Part of a small language model's weights: attention and MLP in parallel.
Each number is 128 + 32 x the weight over its row's rms, rounded and kept within 0 to 255. Layers, rows and columns count from 0. Numbers have three digits each. The size before them is the row's rms in percent of the matrix's.

# layer 4 MLP down, 224x768, rms 0.271, rows 145-223, columns 432-479
100:124106141142152143174104173159156110140104122170178169128133137132083171145146099048110203159095159123135117105176106132115074118135183161163180
099:149170096112142091128131162117067190133143088142208096124184095121148115132066134084113149077143149066094181105133139082115195157120144138130088
102:147156140180112114134129129096165170129140105106093093127098162147072043130157125121133129139117133134099154134146116138148149181081125134117068
097:110140108191128145163095117124143153120150127144070138084167107155040154126081156166140163184122161144133152103088147104158096129104124106102100
097:157104138107163147171118100187167122086101184070122081079136155068106100125112103152149155164164107189149097165100077119045141111154147107114109
099:125112141118101123132100108096120103106180107138141156145179186138170141126176122125127147106081142131121067150176078087082104150131102165105138
099:121145181090109147160124142106140115068109098107159174154072163114099091164197093226140134075152100192072092134130139169097137152119140180104122
101:083150126140119111144125106085196117091110177112111107178087112102118143124118144089106165139152107106102131122165105149156092172135055170139132
096:142090111109152077095096039151148161142100165097122126161126074165128090118103166124115144073159052092087108096107129137125122135125102201109105
097:185089138097119164142169150128140142140139125132078126136164202121116127151137118114140172093130120169140116078162139142091081093150061121133113
095:087142116107104113045153098124189114101124090136158183128104140140125139162160106165131135088163165163156176151112104066106141104109112110119062
103:153105132062137102118130074106133119142139101163073087097122114126108128124096153108065127147119098117203131090144083089135071181123086120098108
095:062149085117130111130162127112110131139177077151069166184115087101129104112146155082147118137090138119134160119127135140207154125183104049078117
096:117159139139133153106114158163123144128090116152088188082139085106095104114126164100139137092133140090143149110158169036110118131156075078117180
112:117134085050125102147115138139161164095129096099147122161173162127134136148131087113107109140105134120130138220094126128111148127129121089131106
101:138173100094091117162147201195128164151084073083096119152134154135111169141109058120129144123089135072145115109128195141140177163150091109127128
099:098082139109117074056143193066110184115105119118224122119128084119162118117154083137122118117149137162159156152105070138132115139115122133114091
096:172044107167111130097119125134118100133082082118158143109053148090158114119136077124173069163130159132130112148118134150116091185124171110128165
097:128104073131149095108151081093175156125117121094183121142143124173138125127145131134112162166132153087134108105143102159145100161135164123140135
096:181132186167136080124131081157094143146148137134110128152105080141136102107161118167144111163121082099098126098146097138114105146118108166104192
094:157143152124124089121132133181086150188089144165114124095149115144125174111142075117150098116164108189111122207147109131174141138100082101092192
097:130134158074114120140167182142153094127127125098146169097099120070148117150106081133080091208174123095171143071120143163096155226070090147106136
093:127122131169094169127089091164168094135154116139066122117128204107155156109165128128125149171113129161130117114081147112119140124143107198136194
111:124119151162144144096089100099147173161134136161118123101112122128137131117136176116101121140145156104113085089144167154109164110088145107140163
102:154170146115118109109147144107126163145161073111096160093115137098177128170158150188121079076114127115142143197087117094105063157123080145157163
098:129138118109132128116124132120172105160135138136136081121131135114171118140134135158129126152108118128118174126118136096165073148115151108143152
100:152072147171121168131121089096127111143199117130195127172187135120145139133140143101146132093181134127153110112110142056097117140117154094079137
118:141158165130193106145108138154038105097174105202074127106189083079098144079106176091160113110118152112110117109139153101106088154114147063104150
096:157114140152070107113107123165074110156107108107158179080130136127145107129102129122080152121087143128189196137155147102161073131159137100156129
099:073116127114168137145097177114133133160078115160108147143101101164186090122171160141127119085109053115121180142131139138145165109108166108097124
096:170148104152167082114131143104122146147131116081173161122114170122147138118110163091140120145129168127121116097102109117127117143097103108144105
105:161106144114115121098146099169140062148133127121139087103164146161084168118136083138103122111098130135116083065114169132137142132128156137146145
098:172111101116125094141104121144107127104188118121207073141181165159199146088073144159086164097200103135132140079121179109108119085116146176127155
105:053148133153090175135124100170137159075145157171131134177090131125171161125086076135158141075080089108158193163102147171135213114129087094136139
103:092076173094135087167125176053179154182110145137118119086160126146176075118145084128110128146102152141117130135188110104112070118147116142135151
100:126175080118134128140111126166103114139111141145130113150139112112118151100111059078083094168125127107085101153116212132085138110129149129128130
098:196105105219113152160134118093132148143129103124097128146180141094147054131112134171138129149081121136165156175168178152105074142133113114097087
098:123172153068139137048112124117093125163178130121113192181152099088124149132042134126138117161183120134142118169154134123143147117141208115166154
094:138128115096119108163121063119158049126144109124119060112164142126137116084096130149125086085088157133132083160125106105087153096151106175194140
098:067145101057064135115140130145133066143104134091106117113151170085113163146094145166138075096133095087125081161137110101138165177127122165090144
095:096107173126125116156116169171134122067093136154093138108153166142144104134182130110158101090125090109120170113114180133132144113120145099139109
097:153125191086073158099125022149109106134164120126106089130097102129121208180172146144197152087118129165139107137136154168151152095132145078127130
120:109227144146106054118138101142146068129109129148119105130133130092143080188103079143139143108115142129144102178090151160196170117146130181059085
099:135141124114091086078153137066099132098100091110139099126155166133148157153115185196130162128168199170111077168149124142120102131128106163108072
102:108154122116132160157136097098084126147095127150118053173096138113133107131130166159141119090167108142097167096162118060139129117095070118158162
097:163147146112105151119140145112137112101194196133123100179142196159158088110094122144125148174184132109146134117135151148115142080099129159086131
097:137150089140101144133105124176126127104155124130142102184076106070101123119094142219100171151109072060171121122155147176095097146113129107153117
100:133027066145113147153099132110173101160087114125154081121072173134215120122150131130141124091146080100111123113145136186130104139157117121139028
102:122102063103141125179215122134104082145126231179132111098135081134120133217185107195155147061125122111168085206137138166138178140146172182172122
106:178136112100144133126197150163151126152131112092170094118087127073099077150175156130142115193099097150193110153114118140116161087111077154150087
101:108027189146099123165130149147149144137135179112094115178143106077171152153102133163137148214069087083123197111143071194092139072132089137112088
098:160114119163125124132145140156171164130158064104129110093111093099102133120134125137095116096127215154147159153136136107098147095174137123125136
098:156140178097139168119125164104094103123118165092139109134043149124153136098218081112149146112116104111092102144122101142169110110124078169147091
095:141168117164104116106166080101148127140143121106156113134120110129133121110065142135131173108149102113135168083161087129156110108153128196071111
096:114117104121100146162133122148140134161101171115116176127167048085160207115073079150086155079126107154147115139108098108155138124140160145118082
100:106098145020121149066134109059141118133088098151165114173118118151096095145114168206155104162142119152083135109134112128108048088124071158137160
095:114095095122168128136115037147073086096099179208137140071152143145181141128133025133166174133109157137164115085138133137091147138115199153142136
094:176128187119090135133113148054105099119115140140104152120137109145125154096120115112074148030128153094129113060112143065152068150108188173110171
098:107157159136104107110139126154102058133105214120086165118070146187073000123110172109143108172079114139231080138150115130148099131090156136143100
098:132132213178135130073089191123147092081159066100151178163111107134128097139087168107144112142120197137145156086157155178160096146143135052134108
098:168137106137154116130137142140145158132095086140127136110136162105090144126180032094138119159087155100102139053101093116168134145140103161131100
097:186108148134068142121107101192136114160134088110127113106115161118197097114072098128126105134091125124132142135073137133111131053153056075126108
096:115148074051127154097164135130130135128145047070134088151160125152118139125116072129067094080155137135124045142175131126137124130158122040153143
100:131125126150176066158111074140116146131121089105172104097150113112072108135078077132146142175087111157135136097111113065136069098145208106113139
098:146151115119071159075116113154162110125143101123135111152077136114049123106108196009168169143146106112167092096061129172106090119131127140109140
097:142159152103138127131120117098073159096106124138137138188161115102071153168130134091119124154095105167091147134122103184127154085131066126110105
099:188133189117126110134141210130129153125129173107116138104086145184095174146168116141152146193148112163174155126145167166180107144071153129148160
098:135143121230067090141113163158087148122122144107143153152131082042128164129099157154082124145153117129096135172117126089085140143097165146115167
100:114154094134103114092113174125183090121098142128096131069203108135090164135110171143103134143148139115105166150149124117101143147163083154109124
093:121163076176094134166161065112142120132192046154134152162067135109138142120152172147175093176083148113196152134125141143158178150130171187100180
102:152078151104118102123141121129091163145106119166186133140140102136143202122110145126184112103128135134107140153149109088153126077087123130167082
095:168122176132166108095151177157083104133144102120144158135174135134089166092125139133125145142160124159139175087121143155171088124117172088144143
101:106074162124151087138133096106097152084066091102125126084157084107100148134123097161164115118156085085103171113095103142116173181097126084123119
101:128127121098106146104147116143126135102143094119179077117159078150139168178129121097164119219122102130126165161119147111141097135112066060116094
095:139091143128073094121128112131112148153153141082120149155101130167187126119154105109120173026106147159147101166151145144064061198101123188146084
100:106124114086192116095139108073105077106169120138084132150126072141119138138136157176118185096111181059115130068111124219146165090115154143137156
099:098138093151135174151074079105154171090129160142143088149166166087080109086136138147167177192144107132132098119136158122184153110185126106138134
092:152094108165124113160156139157159113167098099143120093065162104095096099117107139147107146129108139126061165146154141058110178129163139093118150
095:103090184123074182103137146126127116110150148139153158163157023105133168112157084133075166189113132144118142149173068111097162125154153119096075